python train.py --num_key_value_heads=4 --intermediate_size=1536 --hidden_act="tanh_gelu" --norm_eps=1e-06 --bias="all" --tie_word_embeddings=false --init_out_by_depth=true --optimizer="muon_variant" --max_grad_norm=1.0 --warmup_steps=200 --decay_fraction=0.883 --max_seq_len=512
Each number is 128 + 24 x the weight over its row's rms, rounded and kept within 0 to 255. Layers, rows and columns count from 0. Numbers have three digits each. The size before them is the row's rms in percent of the matrix's.

# layer 8 MLP up, 1536x384, rms 0.25, rows 932-1123, columns 224-255
100:146128182108108139149118095148122167099133150140150111128097131117138131103132102155092108129111
102:103119096140137147121140131162126157113130103117152127125090128128113170122142125142103106163087
106:191153112108130150130079124146130106126130152148107126132184165103104084159082173132141126154157
109:118139135102124163108133135140106139113105150100085172101134134093103136155142152145101115123131
102:158151160167106134110139171096111143200112126147118152066096157089094133088166119134122130124147
102:119115113134133148119109115100150123114132143151119132181142140100131159145129126140057175094134
098:085123154140141158120140145123071085081089103125110119162125143115179141167125110105142151110136
099:136105138128100187076151123128157137133112175123115120104125100082147095156099133128153134125121
102:094145129084099101102120108081157121122109092107124158127105111124128128112101115091147081072141
100:127112166128160122119106151081169139152117129072115139086158176155109162114124089093126115137102
099:121124122151132125105150153123137146110106091081119118124142157131148136136173142133124121071089
098:197136124141114119101138124100107140164139110164109131092090146109128101124140111112106134118153
102:157123161122166109106152184117123123117129123103109133099133126145120129115107102100141162123088
101:144126111137133172108130136138167166142123135125081132127150122133179137117084133113111099128140
102:146120126169122147129149140129141158156117135109146140131110122160097140164140134154126087097148
100:120155126069152112118136131155158171079076121152135158147114125156113122113194131126135131134183
098:062096151116089130119140149130113140132096139102149092126128110143149147131121148119096120145120
106:118175098129135153143126135145160118157091098116136117139097090175172129147105111124112082168156
101:094107191135157126158082146109099122120125123158097149144129151140121147133089126143106101122166
100:098119134162118048117143108107140094092095139116149157130135142150106107142111131100134147131161
107:143121114125099165142116116104141133155108123119113139172097147085160158140110134094138129135108
091:100105150120113148144099139118157152149102067149124180112129118094093148135115102120094093116085
099:141139103119135122131147150092136132186088154140104126113159144119133152170131120107158119119115
098:109125114128078159160112142158101120092149110125146100082132119127152138143161142087142162102099
095:132148066158090148089153092123128153118141139136086089164125117139160134105153148099112091174136
102:129094143142144104146138137122107099132146128085132151094128191097145120086144180129121085138156
098:111121139112147114131148121129080153117089129097141158131111125154108154131089077166132145101128
101:149127149160150127136150124119114150112133071109140108134094150122124142113131125125129160167128
100:118116109120118092093130162125136164134102137092155072174096169158101134116072117146105115105144
101:182121115139129134162105121176134157081118104168106145093153106129123166125071131132099128102122
103:132092155091134118182131146174141141153116123163123117153144114123153133126096166169139109112118
091:091114085107087121133138110133159105116137115136114145131141117185128094088126112136138090145115
101:113140103139113121132133094149141070109140108155105115144115122097085175093109109152092133098167
090:143118091137109117132165181149133149110120122145129135139158148091124120177128123109075090132105
097:150141093126120112087146105151125092128143140112089191120079100138133093113136128129116136094137
095:134083139120161118117142133143145160137144099111078150118120150101095142113151150133097116138079
096:123126139186153115112097133130131098165117109138139113133145110124122074096138132177112149102130
095:106110142130126126130102090126116119129136120102144180118097124109117133121114147142113141115124
095:113115116131130161101139139183164098132120172095124112153171077093092158136148156116168125189108
102:129081123083115146142122146133153139157132101100109128110166104091103080107112125120143130131125
114:139125138136101113132121161119131098121181107144138144156144150144131135093093146127083116143080
100:153099156132107129122156092111157149145109131137120127132145107124148144149124123106129146113123
101:122128097134141109118105158156111146154080156124068157149156109116103121136101086162132112145113
100:148101120108145159120127111094121170137120146113146166103111118133114106111099119136113169145137
104:160138179080119137144163161107178144137126148133177111133152117149080181146138156105121092133150
107:124104136153161156116115138167123159098126151120127119108113172158153130126107139102137111089144
105:134093160145166148096149161142121138153162075138160148120127114127162138111143138162131100092118
102:099149144118135092137114156151152165158131120090098129152106127142096103147145156109143141125165
090:118109138132116191094161092123129126162129164118100134128143134149138103081120162110119131119153
100:130142119129124181103126136140100090172121119141134092144171156154134121136152142138184114103095
098:083142120110106095111102115161165134121156128107080159143112121118086136123139201131149147123125
098:151121141157077125143156127130123117132129118131131162105143145111103125148126164094135129155131
104:052096113112143092131083148097142102112138110141104126120139108075124145149140113124098150094114
096:127116105169148121164134131109154125131118116143168126158168110100134112159102127157136149106122
101:153119127127134124153112156125139105124138099085114133123094136108141123166092141121148123099120
101:158151149112115116097151107127115122156103113113141170097112124112131128118136139146117103142143
093:116137167199122155138107086132091140149128161135096117134139125124142138075107149138121102131151
095:131123116124136149135116114124112127135114139126123153136136112119134109130095142126096152132076
110:138132135115136175142175151090130101109140106135189155123113117094128139110104125126150104130130
105:182074104164093118106138104116120111110110116149105160159153153124137125165174132145162070160147
100:127141148160134116122127151112143135091152150059101118145136198137137098127107115169133147103070
098:141141109095121093140104132110138098149108125134100171124145133134148156110121138131121148078101
106:088082161110142133095112120164129089125126133137132184113100134136152161130159156132125093109148
099:136112149156146139153099140108154183151108149122132155107126154146159174124143111121104114113155
106:115142126102139151115111155159137148140127118113114127126110121125083166116117168172153128131129
104:167139158144130103159147156156129154133113083144168135192126158113106132108117122095127161120136
097:144108115157159138081142117113140117067113130100149138161133155133101131112141071111120170134117
114:086127118123123159119089117145134088135128158136163159143142110142120117147084155095153181085103
104:136113146110112125131095117135134159108154135177161132117140074137110145188140132150108153138105
097:075127163125138099114136096175097123116127111106100149166140107141154139125141137127088093107095
105:096135172120124117107181121139138139095169145105126129143177143069110164128117130110128120145123
103:111142149178158123087138075137181113149108140111153146102118112153112083113073117118133101133155
100:116107109152186118150105127157137140133150124113180164177118157133126124097147124132112148096143
099:079114093144135130159146114125108122161133128134112129108165094113182131147154135099138151084103
099:139117127138131140101134143093159092124114097103146135146134135128127109132114146138152125095067
101:119114130112140142127129125135127152103127110088157085176092122127135122140134109120114138151121
102:159089132112100176109136116118121156133121140149121117149137106096100164090113120140126138135135
108:141113080135149152117081110109114121145133108103098172133130107185140155106151154158133116071153
100:113112192125157137116136164166084093111094127129109131101119109124105150134147136117105084108124
096:087138109154115138192125120109118130127102117132149121140120145121093140146139147142132119124138
097:150089136112094124157103123140103142163104115129144179129096094085134100149133094116076112151140
104:124118131125149127146156124133155106137153134145077148095161159125178116137077168131153149149163
097:106141135101104100113108119152127145149134172126116167097133164120111097126151107146159113091143
106:188118138118099141124155159124093144103126138143143137153148142125128086118117149085131117103153
103:164112142170112145166107142111094103087111153120090147073071166140147107126105150123107139122094
095:138109147145134089126123141132125109081141109139112104127124139155149112122145141130150132105126
095:117114098123131138139126128160136129122162097175117118100101096192153149103081148134147119072115
102:117111149117122140150148149125105145124088158182136182152138147116172142122143169131132180124088
095:180080119106137126098108122121125144137075114095142136113160132151191107142125148157119133106147
097:148094117119081081176147153142131108140107112120123114121081109113137155115176118131118153127115
099:077117106153105102154101119120205097093119137134152148182129115142126138116094158093129081140138
103:130128127133162145120135162117125177149140147126085184139096116148125120144122112120126133131149
091:148138105137139161137129135121135105133130135136074133128144122125140159145107146153117105155148
091:130102105139132157141098078142178129137144111150136142125158166198135122114150094145122119121119
104:103141158112101146143137116107153134137099099128118104128130101110118121156146154185146096124107
104:130113136133107126128136149134118154122112146131067146097112139141159118129132056129172137139141
103:109173121110135143103122119163124128095104135090114165125143088099132129159134094143099141136107
109:127129137103135136066057175113174102106134117091103133095096122127134147147160126117127128137113
098:143103158131104145128068119112126101099136110134107129117159126125110076086164153067145117079122
097:134131115141123115140113205124107101139121119152126134130111077121137125109136168130159127143145
103:145175126126171164144138154121115137111117171113078122150093128144125127082174110104119146127132
097:126093109127168141138130127102127102155117117139085172139146137097122139063107146090139122105093
106:138142132126186120116179145150140118139134119073134136142133123117137139142109139079134133152123
094:133109104131117159129108096138141164172143144156125133100126123138129120132114139133152099085130
096:102149123133138144083121146139113136113127083151143152152159135119119173120133156136125111155126
102:119133130105102113104103113133154083126145103170127119144113108108141092113119160188132138120156
097:134143154125162089145142150129097155133141098157115104153128150115128166114121121185103131101138
096:137149112115139093152088172111133118129129143100104174096142132148178118099108111135143126157164
103:149099124154160174146115129128168097106093135156132123143181144121138119158157171140095179163125
099:113123148085144151121131114141142145185147143123138142115131141156113141118127192158119106105078
098:161110151132140135080093152102115138119122158115133132090126126137147084139113102067148135130115
103:169118109180093109110132126142133099123151137133120112173133161128132113167090121165134132104152
095:092142117133104171125121129118126125137148130144149136127145105156123110104126139132105120146135
093:102121121139121130129120172120166149144127135143093137125120106139121149094128117134116150103144
093:145095103123074130115110131135145151129169107157110116132112115146100151126132131117096147126128
107:102136134130106156167134122085164127102099086104111114113129088113144072092107126116125147120162
101:106125154113135139151115151128147132102158121114152118131099137105130092173157145142080113113124
099:134137142084109106166123160122130095129108114139115124152141174123151113155102152125151139109126
095:162143150120145146111091140117137128108113109128112135168115104109159114137118121154050105112137
098:131135133144140140119109102165117133158157085154093140148085106076129113180134123155182123082117
097:155164132149136072077149183116116119108139138101121143184148117148098120141109113147148132149155
096:120141170124121118072104165093094129105124100098114132146128135132166086098160132139142188141110
094:117113091100142148129153112152095080154129155138133157088155138140138093182099102108109153129123
094:152145115135111119105104184109107105162108135107141126098143148129128113125145112109136177132111
105:138114148111091168139166114134108120069101133112089089149102144124104113140112143151122124110113
107:103116104113151089111089122138129135095102119092145116117123150156121122146155138078114121128123
099:130139107142137149147121111161124116118114145122109124139132132118148112127123125108123194149146
108:119169121141152141133093154102147118178144118143089119145147118117105138109137074131142118086154
100:110116130103125113135154156135148147127109135100142119145134127107168097140125146140121067162130
097:113131098159108120180108141156144107123090141140128105109085132126111126094125138113134116133168
099:092092132154110106119153144123152133123167159107120142128119092147148141119106093163116139129162
095:124106130091155176097112127136075137086143112106124118096145110110122148101111129146115131135184
100:148137131165147108154116154129117134118114112137127122098146120067145140100151121136143174106124
101:082143156152136133137159122125099169144136076107172122136088147129176121137127126116149157152108
102:107148113095120118117128135120131106086147109107122140133151106128112122104148117100095110113125
103:101129123129092098094149100129116134140169134129122125163153087174144143159141106109122136124147
099:133136161092143095132122147141113162094151096187120155127130143090127128092130094106149141148091
098:150142152145097051094159130120111081162148150111096148139130156152150106167129133134121083113122
101:126082135103140122128147136110124121148123128108146145109105103116147119154141125133129090145108
100:120094144128165168125116177107123142133109116184158143119125176155117111088089139094138122148096
107:123115131175118130113116177086166122145160098122135146162110143108177149178143134138125135094143
104:136158141111141109136116117137127141151168106160096163124098157126097152124110142117104140126099
092:140096111182149112102144111162156141114108124095107100146125129150100089113111120114153161140086
098:131146108142145120150169129144112131164103133127098159163135141101134086107117111110095120104134
098:147109102092118122175151130115153171089144128192125110165111113140115074166097142139140131117102
097:103136098131144172101156167115132101177121099124142149104130136130149116182139110095160101175114
100:142113138142117084157101139150122142122137117105104132144119144131120128148157096160109112084098
097:101113121109138158137099161142100120125129125125145089161123120149169112127121106087177114138133
093:126121146091090148084129116112117095143056133090059128143100118179110128129119115131110106103117
097:108150133136159116127133117061121118119111157131101122102145146100118136128132166114165119130106
097:093104143134133101137098165158146152105124160150136130104153161139125118169054127158114148118167
092:102116141106123116182137100121107133127125154153120086153177124159126169117108111181160107147125
097:127110145149093086157143144120165164147074102105086144134076132089111119150160129106134125106111
097:088129167145093125146135164152176106109113087126133122125149142150125162106135156132153144114122
092:128141137164147123162092131136164125104162106140171139192119098131140127161159150129138094205122
093:134170097147154182140126145163171096099171142125158162110083136137110102108121146089129111143103
103:114106129142157092136134133187149144125114097159127133143092088158116099130114143120129112177077
098:161132171144127175113119140124158097162141158107085165137102129126126144120121138110128119105109
100:167154128117111102099145111104154125080126111100081181123144083137130096154122156135162074141115
099:130127104125139126126118173116122127104103117122086146122108118085123112135135113156129121073134
097:156137107148127148155108135173109163122116107154167104105080166149100129145140149113117145087119
101:113128145127106140117096092156133163105142143110100110113086161161109137118152122137105129118118
097:114121140139161082117160135133107069112129157144131133122140133117151140112140124142084153139131
110:139129149139095119096148157133105167126122138112142127116153092120103113138128148068108113130117
094:121146102141114118166138123114159165110139119138108149100118143098116150128134125155130136130136
093:128095112094124182158137097111166175124112125154120130118096095143135121160125143118138128140127
098:102138173148125131169148103118155153145098132144126158127166199153090133107126174120090115111155
104:157101151091140129146139141116136127147099107105102158134081093148142139127090155132145152142122
098:146157121123123111105108130111138174093128151161082128104121088097143114164142096122136168157082
095:157133145120074105130166103150102108117107133126103134153120141103167116112183140143086134132138
096:151131133128141192168103148132147136137153115107130143165142132146153105133123167142142129125083
093:113118102128138110111133156122070141159145116103116167120112139114197154135188115140123154138121
097:115114111157132099141105068121118118157111127109117137122165115128162115134084143173158131150122
099:138092147123124149133100126144145111072145137101109144113156135080132105124136137130123117125146
099:148155149093110105095124140132174126134131128109118154122125146144093123144175156120137125140146
098:123105142091142125133105114161158112127149130115090142190133149131112154146115123110117107141067
100:167127131136177103136129099166167155108075089086127152091115084102118170147130098132141123102123
098:153140094175103149176151114097138106129123119118105154102114088145142092123103121134154091089113
097:100095147128121167139106128137119159142050134135128097145108134117112140144119143149129100132102
096:123126118146141110153099117146107176141089132169164161165126144143163133145130155108113147134104
099:118097154110119099150121134107119133150102170123125107144134159113106114124111137069141112102153
099:075134114126126114107148164110092118135096167106139138187114180148124113138142161089137077108142
100:102149108168197133147130088137141125107102114094084122105104110124101174115106108142150150097113
095:108147138190145159130163079147113130133089144130128136135144122105166171126116137106138129178138
102:110112174152119131102096147163178182151129167139125125101165099149103112108123142089191191148115
092:070108132116149101137117151139119103136105139134142113073140138109112126151154152123149149164120
102:148099141139105136125138124112123086137127144100130151129151108128144112122121095116129149152116
108:134128114166148121144088146109188084077096087119105119175120122146096158124128199133099103142088
093:115147141101121135138091133128121154171115108137205109133153135112203114161141152149125105164151
099:120090109130097106169118117126145124129135110102144125125177138157133108138151119116163139119141
097:124110135121181129157147127130087142125131121124078118132128141155111166078123130178133105106097
103:115104131162103130104124084115109099137119119124124148105117144109097125088137144114134124161132